python train.py --num_hidden_layers=9 --hidden_size=512 --num_attention_heads=16 --num_key_value_heads=8 --head_dim=32 --intermediate_size=1024 --vocab_size=9151 --hidden_act="swiglu" --norm="layernorm" --norm_place="pre" --norm_eps=1e-06 --positions="rope" --rope_theta=10000.0 --rope_fraction=1.0 --qk_norm=false --attn_scale=0.177 --bias="none" --tie_word_embeddings=false --parallel_block=false --init="uniform" --init_std_qkv=0.023 --init_std_o=0.0 --init_std_up=0.023 --init_std_down=0.0 --optimizer="soap_variant" --learning_rate=0.00311 --beta1=0.95 --beta2=0.95 --weight_decay=0.18 --lr_head=0.00606 --max_grad_norm=1.0 --warmup_steps=200 --schedule="wsd" --decay_fraction=0.56 --decay_shape="linear" --final_lr_fraction=0.0 --batch_tokens=[131072, 262144, 393216] --max_seq_len=1024 --doc_mask=true --train_tokens=1020000000 --max_steps=4294 --dataset="wikipedia_en"
Each number is 500 + 50 x the weight over its row's rms, rounded and kept within 0 to 999. Layers, rows and columns count from 0. Numbers have three digits each. The size before them is the row's rms in percent of the matrix's.

# gate: layer 2 MLP gate, 1024x512, rms 0.0829, rows 368-434, columns 256-319
# up: layer 2 MLP up, 1024x512, rms 0.0815, rows 368-434, columns 256-319
# down: layer 2 MLP down (transposed), 1024x512, rms 0.0726, rows 368-433, columns 256-319
gate368 108:388501479501540544471520409558413480517498438370504455436467574476513556544488474467512538495597466543434516546527430498523531479548574529572460506389500471530483517452542459446497505572507555
up368 126:497485527443453593455535413474548501560521471523447509421455526538511555477399584483486586445520526530449562485525451487536443428486523538519435527452457549455492473516491525454441496570451536
down368 107:541510515420453552535431505587594524500528492410526401518486518441440515595516550514471578463381520549466436405627575520528405481568512485425451549483411485573452578554515638416502522565482507
gate369 097:541527583483497534460476518588496553548509489443461495512543418446463470553463515542465496392519491487534492513447482532554394449604477587432492451534519460514512442509621583535418494555528442
up369 092:494586489510495489489489476507537493467427495467543519501586508520506522471444543646529543591493561501564588452455551582487410459558481522545514504474506523509594485555499495541501584504535478
down369 101:582456511501385493503465454525480508486484426504433394485538443520485438537501462609534492548527538454503459583556525486459460526468487456486506452544467496474555497590543564520531521547504597
gate370 104:512581442452583463514478624553464442576474514517401472447508553495555564526432469472503590513506523454513476423469493443569474528519533493444531518400421578540425469437365472452568424409454595
up370 102:474498546541390497520515336509509544375529500551526580525532482453462411467594502556522471484525547560442496515461486558516523495432474471496491455515605417526534463469580510551413480559546451
down370 090:545475480413417515523599519484630472535598441531510535478506561452596470502501536520613487530456600474435489540534549483429448428520387482616486431457557584491564520361463541443551440452507490
gate371 099:490534494523476538517455526495472398471489483587543443534591493504481476540517546518475481399520432421528474592468552538534480550561469448589571496383468431523570562516516531538464511503450509
up371 103:555476458522350492481515533490503477428416549514481550447576468483567344457433504479532483474445487459481557638438531491489508426442511449494505460531489411437497460467505580484551535541484398
down371 096:548437573402423532478590497467505380424493563561503544429614495473463493544438512505535522498510520496594562567525481431576520495431498536439492464577468434490490519539461566479479492448503527
gate372 107:460475477475513517443568472483396518540513465463464462433490553490511480539600509523466506508528547534508482437505486546424430534569427541513536552499493529538501515492659495457523474462562526
up372 104:470451574472495545509542461413550503586562558472581537560438558427554556512531486480447552570408490503511605440514525486375470490383457385561380495558483459461418514466454439456489504423437566
down372 101:524476488424562554491475510517470541493528488492405465573539465458467451543481503455568568479435439491507385636486498457527496529557530550479463569436568577447548487448488463587505548568467530
gate373 096:442462519530506520529585523513468464475533597367428517464479510468515461447421567395547509488506503524531523468518490491534484471445518500458435388565483521449508566578519460476471501530482508
up373 099:456493494511474397468497412420397492489469545465633454518490440488543524494534441473422524478552493544481512506509478500559528567533522526535543503542547560437490490524479511482482500499528457
down373 108:471473404484527599491566543489510477455478456448455549461522568582523449473448576513484367603487551565601566493522465481414495507521421592523559445521497542458543555568500463518495493541515456
gate374 095:524514572556488488561569548461475485467553532514478505504533541494504487498490531544475493540491522491453546459594527403532416478505482466483396455503458508540508585481381446605579550516500516
up374 093:504491512552491459513492455507502429555579446480512544420488566540507521534583459527453473479530435508509407552416544481441449567483548429514503623570479558443498428558537507537489484505418395
down374 096:511534617439558495469570461488516540462521483438445476459424503496438451523541504498521630565519532432573418574461487557455516526454415482566515495561574497572493494493486476463524452488493411
gate375 111:513444416534511451471485511526488590566476377579526450444551431476526563545507505465495497568608415525463509542495420488551471464558470511498506579345524516527469480446497441444402464422426531
up375 116:523395549447502507505508531432524590450502487495552473411363511526474421596493584479567535448465542497534463533460454559487481482459511560489455524531506459516448537539549431522564525513526581
down375 093:474418532436484455511453515523486474591455576517388527529570520525443498413437489503599617546522478529480550505539509547524371546526464439510509517394513672537547494457527537445530526564454546
gate376 099:498459461580491545479393528516476496592470514565434439531502442599532562542472468460480536551442531474442501501492573512469492530510445443572484468493457516544513509468518488528501527436422489
up376 097:430516395480448393538565567588609563513524501540522515508488532514459567478529485525437500511500548459508424520591505488524406598512544486597576456505602525567506475571512486536494531531571549
down376 096:484501513487463431467460601519592477536519455448467539507533505478403500478535522433553458610441461499480510608538483456395521600493545537530525484536558517457575536491563390541482467487500411
gate377 097:537396486479474502481628484542505466423471540482484380481498528495574481473478448503524537515441431515491578573401564499525490470571443494466543479523592524480551625481485441459524415557501465
up377 100:468502541549484486504610465518541464419503552512464424474493539570536471522474452497477460401500437549514486576459475538380471538468469372526480454392553550552493489493547471489486477566456455
down377 096:454518460514518603513515535556507581460437526398537446466494486623485491453540496494496513499480486492514479559458461452508522471480444480540490467481440517547495515621461508445474488509447476
gate378 114:517506462466433562507372502471473571567550440517577459496443560474441519577495393375468523498460507483450452522556538525501590488477473547509485562498462537478470382547498498507480407448480449
up378 113:434492535542511557499507482481512539445469519525460534586477429481548494440496500482539493522495500494511461481458501532447403431486564437497412514489433500519520489476479524482503495596497603
down378 102:559512532506472590473481540438461422471510536473500494458364496412571501528609511500552457463538449548434563467417531506469417572540464537508492408534473408508562453462518474467500540553541491
gate379 108:486558470543496562431507533537525537492437514517558444546506478604475561502541487468454530459369585481539508557540515474504462478527471393525501454542520469534541485396477441475476639369544517
up379 100:446463549466547519601413462483499459420422506398541508488391591448483451556397350416442511471470531523609416348477473505506486489531508462526474570499514562446464480611582500534525444505575517
down379 100:610540548474505406472528474530561498533476450596523433540509496493453521470528561461448564436405481600552476466486550522516473573410554550578604560470497494552468507496536548529454410430526459
gate380 100:499468481538480525472471621493505614470461500536474525538470466540576463475550568488570490487507498411523486512530416497472485550583553506470431555447577483412544478483535473483474578426522518
up380 093:506527512542439578425522546549603542586409535545538464474484457540454513464494532430517548487504549417419582584496397548489451559424533508577435479504533451518476474470549484496463543608481464
down380 098:495493430570476496452475546483556531522516473571478522492439468558573507478426531499472490549501464405525552537451533480485456427542495547523474521512529511492505497515516432466523531515426477
gate381 098:426437479463487444455518418518394458584516542426538558491454475452442523509514546487447484443585542529415482486496578490512557511547369440480567497367516601535460579544492489475559503500494450
up381 103:472419495466461546451432457486428470547465534450544585562498419481482538514516478515440533485570524551485527578427567499433481520559485530439534533430536609517519533510608495528467427469478444
down381 096:518576511499525493523490471551533605442487583568539526545486496553529526512558550476446417533415511414489481512471464391481432552473596535543487413513482455527447514472502500418583511506581487
gate382 096:442465558477535482543420529514490622456579493459525464567550485509511447570534465448470534554482509562519484521409542486556545531476533406495539452507516595530468440564546467523516569512483599
up382 098:482450549512533496557449470549472508553474496485401533535570556536508527498437507484537499504551584503465466582410573483582492494511580486441531551480484514493527421529497492465493506531513574
down382 102:470481504504640576547541448476526576511465474630563517542463388582554435561549484500576580396539510475410504515466642546483467459509491477477567526560457461584575504504496466484488549438608597
gate383 105:493523440521491496489447511505533502633443404531609513517512481509461533443469489484457524488507427414485597571602386480490473528459429507491544517452469486488373444496554430555498539446440446
up383 104:461544513408538446472529511414515500452463554431491511482467557451510402530588505436550568536491517559543477506503477522640440465505479450556452496462366496474559542500470486542590516473604417
down383 102:397566507459512524527541483519542489454568567494456472559540488415465509492488500461435526476453516543467499450461573625353417450602532426532527562432593543517485466541514502496453453518456539
gate384 096:493452591547573500427521472470527430500570505504482422501443518425688466515533502475469460501475383496517503468539493575595559530523552430511535488542486512527506477483519448489444502545472479
up384 098:497561465532522555495542550507439480520480520476481530459513547567445436498426592466549554529418497546493482546491495462486517467389400500496526530566586493401485482574470582453485420503473559
down384 098:518478537527516561533453483522526515479538483476406490534495421563466524525428448527461508477469547548581492519505476480525474485546500440532378501504437501508499457471473480490530461456506472
gate385 099:499578552532497486559506616532456406481411500505555467408436412418508559488447439494487503448522511452478629519489448444438552454437490523569457438424560521414528445576500401382443512545527565
up385 097:488512466451542399566508505503575532492522433472485474517514368467506528483510472514533546554470478529444519474485423568370467438486476467466519566484455517465574501434536505507426484597578532
down385 100:542542497560527502569509530545497478549503501509600467420480572481559568486488486474533461511518474546526520563426479522484533536524476560514543465483438471443523436529451492494523520508485514
gate386 110:416460495521610406492425526430411565531501498576491496482551493388504485527496506502527395534544556491453553529469458500503548466485500539483423597549416435542469417499464540524437580512511582
up386 099:447473558380553624525549373580526497563401436516529531507422491603518460430454481501512498527520586492548486397559615513489526488458526523540560589575510488468518503585420395563533437535509475
down386 095:507551601510463519492547493479460483562435487578439395507480481466552477462504541541588554410476620512442561586502509567538450492487476440574510526604526482510538468477520505445466574560503398
gate387 086:509581482517401428533531457497510417542473519456573481476502529505474642503515552462521487445497513467530465527533508455506457580447449504521513532531503507521514463560466538507450536497556494
up387 088:520518593483518520528609541421502456493492455575389538537477547488504568459562458583512450522515455503519489467521471479589474619470360476568489446462420501481484495516588564473508517607526475
down387 102:453589496530526417535452529503489483530577502449563520481472503452345543459576537511465438431534527519456515523500539518478478519503547542497605526538514482472545522486511567438499521548470417
gate388 097:540544467572625555452486543499469531496407512588493522490564415476549483522484448532389618458425534419489470533479488414464556456424532436501460423534415562451474561371534501518549482467467473
up388 094:521491580541572603493481526553449500418409547496495508569566479396467535537437568402439582489447449585441402614568513503423538469530469545486575521550490434489558440496519485496477515518545506
down388 101:500564478501544543473411535459541466433445467463455481522558485484453508540580508508426654464445500515474579525516466501531498514488493497524426451487521551579494560630574542494469499533540537
gate389 100:430424411474462510591495515571407507546484437449459479504491490521523546531444511440544497459556505548460498410515536467449402463487605440498543568526471470475471489523473616580467470599615525
up389 097:503506554409550492522555579608400564565553488604499409471446441537504466503492471446561490498539557348539521443438529549436457512608495488441517597456572511579489570437475583503554583562575573
down389 099:485523469624547536485445491463505574540527549527455465492512548469534501583403491484488469451482448564594511467541523487366423470485552483531608519492481458536552415545512571567501512488400458
gate390 102:507585568528496504656488490535493454418506474485459457465516436564497485457581483453460472506458482475524426548460572454492567542448543492497470465515489532453461415478470501572487490460466422
up390 105:494456514569577517502482559497502571497539526481577425559514512470491475460436538519447520478543439540551529533550486541507522468460541500470400501418561507492430468437474509373442448427561539
down390 093:516453627547496429541491567489467499466486470454499460540482486514463544516503490495579410500541477530542555353492419479482478518520574540517461543456500541459451478439550521386514457494534490
gate391 088:570556490491432480486598539539502501563434500523509556647407530551486501553492535555550508467491607476505498529540478427461533545540558502557457458507467592486443513594496553533531546509483495
up391 085:466539521566550564487498450525438448448529508566455553464593405474480498541499505599499467546581515514475577470442527463482603465495483436532518535510502543468487413509497465485396455511501509
down391 095:415584516557492513473482514547531425496524438497468520444560438380566455451495492552455528446469564498543572516482521509486499471575496450455428562496574465514507496564506519488445567455514521
gate392 106:462568555459419502459537487518433411520660592525498458456513495508568467489507490507503487459459527405544543435381582535494471528458462517478529556506489533468425539509621497576486583409509503
up392 097:427501519569444483451493517513541490478493462575508574522381491535494519507491464370574519547531477583552429506487501536460578450455513475431416460503412510509539419528419533412428456518510586
down392 097:430490623532559458576456520465524466546495479579455514566539542496549404369452523496494382477455510492593523435474527491526418456499516477510553429432437455481500454488574499613510530519498494
gate393 084:543470400495417410551574396468579459611518564574449474572516504468505432418506515564521448590523438490430489517578567550497576518528525440526453598520568500493490494484441475487495524475510445
up393 097:377601548593541574472567481579516434474463524485515563522531489485526478484379496431460513420490362458545518459593516506500419488517496494458488594552404500396575544494449513554449535487456532
down393 091:492422496449475537520449447501504586527513492477552492455479450471570511543557479466560643464483608532517527521414442557439470510423421556560501419499517526552522418547496472477589440445558499
gate394 105:452561422467465661545458472530436455540527452562495484535422512602484570536422483558578487528505493526488462453577513414502586489591499429460560551453502473456475495474476486472458526412596453
up394 097:504482563514446479508462473464478451498506474500437618471445515518610552474504592527480486506494520456460550495486571518529471527528475512433473533426470489492485458426509455427542438490446477
down394 098:500527540525401403418502518588483492426486512462534448482479547477497518492508389459499549510520429485446453465509599511497481457557495479512513482453571430524543459465532424584453541489473492
gate395 097:475543556519476502456665527528514509579478444459442497479455565594462500557539366518480507554476481509527513506488552541460555571442544477466537435471512582507587473528508588520479461537496529
up395 097:389534464439428574508492447635557377449541554436509462502517580497507481583499459464488608519464563485489454485618452520486514469521555526484382527495529499531514443415444490522512511512508476
down395 099:495526470489553575531470462492555360504622592442514483435531456458495516446576359508634531443526483464558481521523400431436601530416523516559422487503511539452520468413462547591542473516564433
gate396 097:492408469491465525523476482535459495464567402556522544520536449460542371531621482482443512423445494432498515499471509590432521452578430491437503502602539489476455501443546517402439526477509495
up396 099:603516545497503488461429475475504538498374464497493464448457581527484585519424437538530504464449466582487531501551418479509557424534589416513513513550556527501571498492523504535545431538582496
down396 093:371517511526547507467508437508589527550427483433487616544442463433540501428478460483452414470464478555391495504508481476531494492533545448455522459478494502465487509533506470411480519522512546
gate397 100:512558482616442490452446540548542497501403485475463381568568595575380404501416525535503551503463415505371565558520480511496503533468509425456501505522567546454517531486415566430538533578481507
up397 096:438513620418557558478434615525496528467487473442436457511552467535493499480562581522447544490474432506546449538564549376489495501521491526575447540488410538607481449464428519551456555580472510
down397 100:456451508448428410507449503511488459545437518556435502512482519466515480561463530514499519526449468366548566445551504569464494436486487498524524481565570369481421586625443480456487515484536551
gate398 107:528515502459537512466365580518508559513592401552505585482550586453530483571539506497431487509431562455499604515470517457564547519572484533498466581464479410470462459386499413524571517463503503
up398 108:496506479451425564532455523458403561567449475423520528514575480493461431487499519517469438517511444402595452464531482466452522493425532475501513495541483443459430442450491399592395451549497544
down398 100:476458480583476558483377404484559549508510480534448440472672439467452429516557581514451466538476566497431527490459597506534561426415492525549491516484483464472462510525474488511457521532531535
gate399 095:527487437582448488467435471513522512509577423498420480561496544551507567514535457461447567582498568446468429504534467495593468495496469378465398471499505513462545500517501512526538486451488589
up399 100:581556518625528450505348502479581509461479504577492391454512649502435575392424479443530577496622489512522426456466492450517415488487620585516585417463533520485541492471563567603365507427601612
down399 102:446551453597470454468374513587582462576498423545463460530518484469543479620420510520511449560431458435487538551492471552537464440454542427468446543533540521485602469519443489526469626455490520
gate400 104:607461516521423570603424508531374483463608534432472496477464556523497552473606481495476556439441497520428393480501403528543532448493482473545519515431496444495475547487490481606458532508556525
up400 101:467502574446517506530521586448552451564381537582534387444473524540458534484435403400520548483519529532415440481384499482509586519411514483494404462522459461591534534549469533580453535505490483
down400 097:384548523420433456478514499462533481513495405420494458507529460524454570477516448343555505556453501538544470526476459449460526533489498520494464552480387484470526558543578471548485417576464528
gate401 102:462482511587362485439553401427443483462501539507378540408580501588441486514472479511539501531451485500489508573606505465511513489498483565513392500467493474482487471522518484489486626507523518
up401 102:447450619487519526453532483542604468484364500591476581511397471484540524565513514412427470414513479531523458473445517506501503502471514490424541498516465482508525476379504411510464457547449517
down401 100:519540561402540330417543513443513528511444473453509505509454434524539472495608542460554481493481502522500499547499458514534506515485578524592491438554529582422516409495454520474586551392500504
gate402 108:529583525431456426539486579458535494552527412516522494487582452505496501580617471461512478535457534448509461458523447442517518428527551479515451533554399535395483422547455556534538541326555468
up402 102:517546479496456438486496642403473454461522441533444390481423435548480523582520573520455505528480516492482527534509458424623415547516507504505583553483446439401480457527471478532495419462519577
down402 094:464545376574441554518505498526478483512487523532577460520497466511581520429537439427504475548502409505484433531441527517580518430501440443486523483467543490489545479478488469452546566484574495
gate403 109:466518697512461449430555615539498546469600525459498484462468516434453498504497503487511532454527527549552466387540519553437530483491580542508556539450588597489539426511458515465557487524443552
up403 102:473437524581554516504511533473567450569525429452478506524558475536485538511470500546373585523465495524462416562450497438459401469412514566416432489519517448475456445406541438572512424473515347
down403 097:555481495500483530461514494496493546527385466463541484480469445559463517598497601506544461534400426558557496497473461465537502590482454484512449528514521448371506558458498489431514557473482614
gate404 103:482523506375461558464425541490504500509486523534504474483568524523552497482497584534522497506451515570582430491506514503379512622547463454564496545465577513475520540484418501558443540496498510
up404 111:430514581484485547542511457469465474480475471505455576479564503457487451475411558536553528580422551426460453443538528496628531457458469440585472507531531453435493491514576533509515459551542580
down404 105:512472467567481440438552540536518532512457448635477476500541540536438502495440516432491452517507533513433502581472471529403550528537565550527495505573475468476548475535521490487504464531427525
gate405 104:494487479475550556544407492445368455492559462450531505566548495564482439598455430499584514435612470393504491554514404535530465499516483409488537540453516530487526456632496617479481468470450461
up405 100:531519518436487512580586490457513533454474512570490460498460477485569530490459494573492526588463513433518521523519581524395466524527418610514497513534459569527513589405512434462467507492476547
down405 101:539550500591557602621460606511477440501587485452534507544498427550517451557487425434518588562592554493520440507503537554499421506536518528493477500535532537500539487514531476474487513597438378
gate406 103:396454516519523553459443471529454502508480549617463518475505588525485513530601523448473518472476391449521522594520437502515489583531449522431583497437399468496459518399418503516478437509464509
up406 104:508527520527508449513627467568511414575507502416527496465539517485499522400575470562459543554444452495526488478501446470584570536521473471530536504505507541415524525526443478574463503557580540
down406 096:591523464415539390421479518496451447525444464439560513424472414511495544539565516500530438552493457521527467533510404475536574485502507577582473515501495403478520502588479507492527505495398464
gate407 122:529466419476494522505616503444502501496456447481424423521515423447566455522375392578548473500547567490487449654415474577511539407496534539487439595474521602504524492527487472540549529499500555
up407 115:530515486484524522526524515533473560485424532586418424597535461556528560499439456485568508434574497554494550491422487463537484465491497451535511497485477568523523564512600531449545479514488532
down407 089:549356534467452428414496530428526541543574586505475546435527492412450480532562484474500541706513530466449459636460533573439509521528558453503567584489502474497517441527479443536521559501479492
gate408 100:531602360547573461504490511475510465488472538505446573497569523454531488500392545475489464514463619488541497485547510477487509590476456488517487537481492576529443395464462578472505571461543488
up408 102:573426541502518454542537502436525508519430536472552392528486421449452481565521492500497520451503543506518493567446526444524494531447523522542512551431451486645483556534480479471495517574494549
down408 104:407506533550519359493444480567484514563477490485591509524548411525573458480515485487498565542549535469532461512464552515489550484518526435501500495584507467556545401554529513520501502429538526
gate409 105:522543519503496464446524495617486488593504498509525584463535431519506584492475572539460471531476520467513578475468524421526472560442571445455603563461541505512485448445399590393576407545472463
up409 100:478364470422588490595533466477489436487515466508531498362430498468561376469463485483446553442505442508406448428511483467480544414538446542524536477430506485470498561521492519522488572467485488
down409 104:407489605427562395478516507527479428516577494471555517479510566472477515489508542555507494454510538471439464444475539479560520620529568504404545421544479512593474441541547525498517451597498429
gate410 102:473513548474627562586477564486566530457471486480458485496531536479493578531470490507471540445395498526549566540570527499516480587387496463414460510420456499555488417403521498434460481463476541
up410 097:496467530535438508490548503509517456541470508537404571452410543475532535498496535450573483492504529467468438517498527509497379504425455497517501539597405559550541482515386521568456594538498483
down410 101:445509652566479521552547515521414428451560525482500444477494475477555549668481581551472446540506487556521417513466524583513583387506526539387443491502608491552439505470512591515578430485456436
gate411 094:510435471552515459459442515496545566467582481534394489560583542508460453431500617498457448413493586480493381557542507473608466471450498523497575524428523457484386523453463493599441473486487463
up411 109:470516558552520490477570457568465467561525573453520454495479496458518457535517645467485563596400445452492415440469451435536516538477543513537504556552396480458477568489534603541480532505505482
down411 103:546502384482541600506510517505508449468510535590497559520547576582382566507466419557557483427467482558563393551479465543514528455562442473495496481432586536489556437532483502551509447494500543
gate412 091:432566460476561478602504421502540482422509453507470479503449566486481453565445532489470473521547486530556485532480423508435471560469337430509485467523460519399455506480538479528417573470569527
up412 091:441503551475547434554520564420389552452442551474482470371515536436409471440431552448552505444536439500539585510497474533457490533499458546497494497515515553487410508512531542542517550471525580
down412 100:410513496520494502544454473478540472443517469579376533503451439529455466519521465521525352407451466421465455505523518460517536517502585543448459486489505569472546627580484410543514543511514521
gate413 097:495452562463523477467508530548502505539460557532506509512498522551523490425471481556425461478451457477540588394436531502544434502470414367460521616445489530464547516468462631484482507541554534
up413 102:563530522496564562569504513481512565462555469558453476596494475483538431539417512477540441562520453511472428518420562526457450506480538459439613517511561559527543405574444552486489507501485527
down413 103:529488458547484422489513552536427518476542453559541414546557486498448447510472471512508497544450417523490614524388512477503393502474568474426560537421535426461531458603488531444531366611487439
gate414 092:506567505488507477451485501504515469482428489477504419540482491474523518486516487454495557569537484391529545443496482480483472459508507523466501458443551494586452483489561510472477522560567490
up414 093:496468425586535489473524423485455451528489405481481365447552455494576476518408443503448410426548489508436467582543540460489498423602485474434423518508464505418473511497477565512534468436470468
down414 099:454479433470560520488497469473509487531519489506514498447444492539462491529501467491501512344475470494392349542435528594539510552506477491518422484510440414546471575548471514551554451411488458
gate415 093:558477486586428545449449546472563370479464460532432643474556488535550478548584473545418550414499490502555538464539527475555481611458482333500390522571464499538494497462496569476542537435446463
up415 105:456451520494453356523571518527570579497517565461461474513511463367513497523595456474574538534449545524526430511543426409422480460484484569502403426548466465494506402513493408515490525536542473
down415 112:554491533512503650450471527431477504469561489507513546473436535560520470408461444515547408537537504550515468494538530584549498547556549492427560521602441507517505470511481487535522532511505518
gate416 097:632529508483506409448604489555554517531580567501508566540549527467479484501468599556495410534429530472532533371551475531519485498546399518560538422471504442432450468489572539515567539652506443
up416 103:484477476445603463561526418566594457434499524473484530482517532507483529391460548445461601482508504542504545462562428504498503452527549518471471490499467480542415461521584518543451528542432492
down416 104:521535614494503482560448529478340423537569402407551495619495539503594471516529470563526506404518557443535446484505572529502439509490471489527505484535492462531457472533443545476551458508488496
gate417 103:490474502449564510541542581490539404502520466464499424574514489541532528409459511480554489418462510466493525523496389487537515514442537443428426560535510649461467525523485560541550436335473552
up417 107:487625499527415516547572456475565473386460491554549443475411548449451478491569521548539525556375509452441433500375575543490491530573522548462528449505588510477460530464434501478497582507521557
down417 104:492496497449589477438556536542436526451464510457480408470543580424532442477516511499495470544522476448555438514358510474471413481553500407470458500458503508531483487409476484435562377504434486
gate418 094:485451465478401449533525500453480447484395545485592466522407506568530582537556472528594513499484551481611462465453526527537426475389403532507548599480533476425458442476470473487438540552459553
up418 091:532538450475575516401464530529530498541480523597492497576506401432485419429528611506486550459576446547588456447577539532546535458596457445533548478447466448546526508526562457370566513472502468
down418 102:549592411522502541549520526469472501532536446453456452506573429492538465597489418453520448431551438593497475459534487510408569477514471582532472479542456533555427610581458457567535599529534489
gate419 098:512547515511563496477484492468496471613439551440512494433495528522564663388567443512569482471481523523506479518442535477412526453488549506539494490483430494470536471586582431544545460463473510
up419 093:465439593415531440511423389553540610549493445478507573561559474502495551579548512510561409494470466485526483458440459535569525543371486574418540518577566449491502412464594582451579521529491574
down419 098:499492524460427607546515509522482603500443471494414504505516447473523473457489579480505529408470485607526528489528445435461545502575536540381536522529520552556517538564438560504464441434609477
gate420 094:466480495533517540547576488474361495512469432537434393447575429479518500434500400490510479537529536385479508523465536541492486371486498420487461467506555403465466592612458506432521540484528508
up420 095:562528534509583474546618533520492571505492417493510479513566453518532435514567447419544480515511513448447426569466530550534495471558533523521454552499460557433510476564438546500398542494608491
down420 091:427471443452558557425492485446471454481528497387555489563478458491508552461423462609408431521505476463429462430539530453521540502427542477482518541473455436509454505581454570511536441493409585
gate421 104:492530496573631486571482582477441502557469515611459509445544483552497517541454427515549527464487476420584514494509582562555421409568598448477515434518394481533538534531526539468402482521494607
up421 098:519499486441520524436472564582573494451451461532504468536563466497494468448558458493478532448457495404432480399511413440558502481453536545544543489540403534522479538527511504558496600468531472
down421 094:492435511474587517579570532392543589531520544489447427524668484514436405458634458541471488472470461568497479415523550449575497606446522574520572533471532490428525492523569612522480564519445487
gate422 099:446491470454468510501392547553459459518568510493451544553487552401504457515586523491485524518530482409458482481594558573495505499529504364504462498549503392498483547585598464516553443538574527
up422 100:510498468573503543520508476501460495560458506509558431494516423488565515565519449463476568437421548493504485449517483494572506413508512492473433472424563499413554479507472448569469416581430422
down422 102:460501367547499484476605455465551578541542426486529541500509420496563373549426515526625467490462556552584494518469406461510522479452485444550510480495585588516451428527472510458518584504494467
gate423 094:404602555515422537535588515495516466548504519402497403476509422555428492558599555497492510537549567488455463498527523548380490555447524457471436495528459556555546516506443514436468480528519497
up423 098:441496495579451575481484495625534468505518529501518525598548498492507498565520537598557504487496491491437494495513510542394578535460506459492506564455558535428540569515449504465436497541510436
down423 105:488515420436566403536520531430584574560410509311473530451455519310543432514541405370497424586520444520450456510510494372535565522492560534548619564535443471591523540448452519462566505501478516
gate424 107:484525616536594508564491522470532567505457516463451479470485492419461434469572403549509512463539578575529536535453512476517542504463498428492382469466547532391528460528499446450495396486583507
up424 102:455443538413495666491537455509535496488541564592466522529488484564412464470539428448489570454430478484497502498467650446509531553457485362510509498503551579473527522524541466576575455534526566
down424 101:551453435372511439584505434476458459486576522534552570514430510466521547537452499522567562526486456526491524547538432417475481465510609539491441465533398519489536588453424502537522480511551519
gate425 096:532459583495457457472506552543447460393481426523452548560533545573444489440499451484620446542459527490556588624569531505480433631527457434459389512462461549500564554530504533508587416499442411
up425 095:468509581440468505491502500450491464374416482539419451579453563499492531386427510540498468425494498581442556555457453460503514496578414503459493400508537469443474440601610392528511464545495429
down425 097:441494513553407562573549444455607431513473485481460565475573421568552497490559480484579443617565433553571502491482540430498521518499554487507466504463509465532473541433481523451533506454518592
gate426 094:447451519487515495492502416482567444527502501450445461553556485502569580618452439496464529469472549513444485451423460497535462532532489559455491464522536552562488509558522435468405544576389457
up426 100:498511456443488485586488557513501478469535494524489496483429491514482507446533530499507491486531512561551550512459553550457549451465580481495465426508482468422504489433587558472569536470578422
down426 102:490440437558485485435506478500423495536500410480439449515444530546549487510440442512538576532543550584493535499485544450457490504463450509422515546435597572534443475566519525509533507507494538
gate427 089:395481462479502492562378502571517453367534384482556526479498485476455445449532456513488476477533604413457470489543577533558446555500495490487484597470497437521554512578562506444514425537448554
up427 094:497416487509454567494572460507486579510473567484467532481472489509528540505463524466542493450439441597512487442519477482494576443503573612496550436593526548559504496422435387523593533542536464
down427 105:511469458451507620457590572391438428455539500530524482562532529520573485525483426534504594526546426544485446399444458516506462516469483495517501503504549442513541499505529467515582548440554471
gate428 100:517492439537520504495531517521611490541492384495515421514536502449549498510401477401495537491454571591499541443416497480528562461475494539467466444447484561499375422642501533537543490560496478
up428 099:582483450431548527464477572467431467535559511466479532468459443513459489473550416412584530478496561508474458559553413517588461438504518424435441452420535475554469396589499521489499541483488541
down428 100:484495512472457468587571518514457516461496501449310469475572522462611480482526583502447439505507537468502465506536427560383475415530481373482488475495445456464560586531522489546480565429439562
gate429 102:469413527442530544431468577532420582541558582562486466508445508436546545456523476431479446522446503550425516532464547479479474403551515539573543469427475496411568534528439485461579558506560497
up429 107:514438499483522522560481530575514420524547549460511338561416507472573533455490518466481566454518558392530428553471503559458524516595524565579473449488525492532465606451548480497498472467543384
down429 104:466491493577516534475515490566478585561514539540496429481447576367441519492507517562483496521412581506527433425568447547462531507530492479476443496424483514536505491517493463551479467534412472
gate430 092:484431512520524507441505554577564475479564440517493525542469576458439503542421428429478550454564435501517522449499549430518522491551614573451437490440457457493619525523466528591477530492483481
up430 089:485484490423443508465512436494524467455504570533537472503508545618584513459508569538447472543530514510423444469470491581493505546434443414491566527550531637504399518418450500492432445466544469
down430 103:510498407474543539524501577436500540542571474496510501491501484576510498539492522473479512505502533518485420505466480613513491506454496498542514487564474566491489490509421429526551555597535418
gate431 087:490552582497505432508605419535453491523471476471490509580579468457404563569455486514574515562419402448451573558416488464529460525513484502490428513505555469574540435411495437600441579477519516
up431 089:422486509549532471491485541569520585390447468437555479490534519486544515459579472401497499483485497543537352547529447562473511447557521500549501460541488463450505435393478501464501502523496436
down431 098:507553537467481519475519517468487432508472559516482466520398485429509468493467557395472511418572504561514430558552518577496567583542429443504514476463449478518500539575436458474466549400534566
gate432 106:389415557477429479540406543545460503478549468479485500525582493514549509558479457379460589527588503521526445415485440491488565526554462368495554438419473422613495482448380504384472517432527459
up432 105:446478581517505484517502501544509448391485523549421512480603454473547479453497434407433558616614546478541442516455474484475491430462487504441492519502473457549481445480510504472535548499532448
down432 101:531586466469556492440415530449485493471378520420422536522466519462499470527495516448549483575532396469459405483568481521461464473481457471530544493452474497555482502548563463562478545514532449
gate433 085:522514401510507473479536426507449457415497546538426543476484510436564608438524485521514525488423532494433498524440452516536507558392386472507401488506528556531472491450402578435447522416489482
up433 081:428474545473515494497558557558602514504527485509519478608551504445505317446430629532524558509531476471480540496562497468499544461524532529550536435459443389540486451476459436588498402514441491
down433 095:429529572504525524490492547490587496558556447543419425573564539434518419477507543363419483494507471608567508541545520426497386552520408591522512429569469463482491542450564438531539451476545513
gate434 104:414519401573514402457480492461547437472558517510503450594541515536431362510440508374442545504415444495512466534503479531497573405505550476550509439550521588550433444513477447485466561497540587
up434 109:497428428551540527504473451400519472462549432486466550564569444489508508472488460511517487429590444585556486519435546531464507460469472540483446397485594421494531443567443451452552449582536551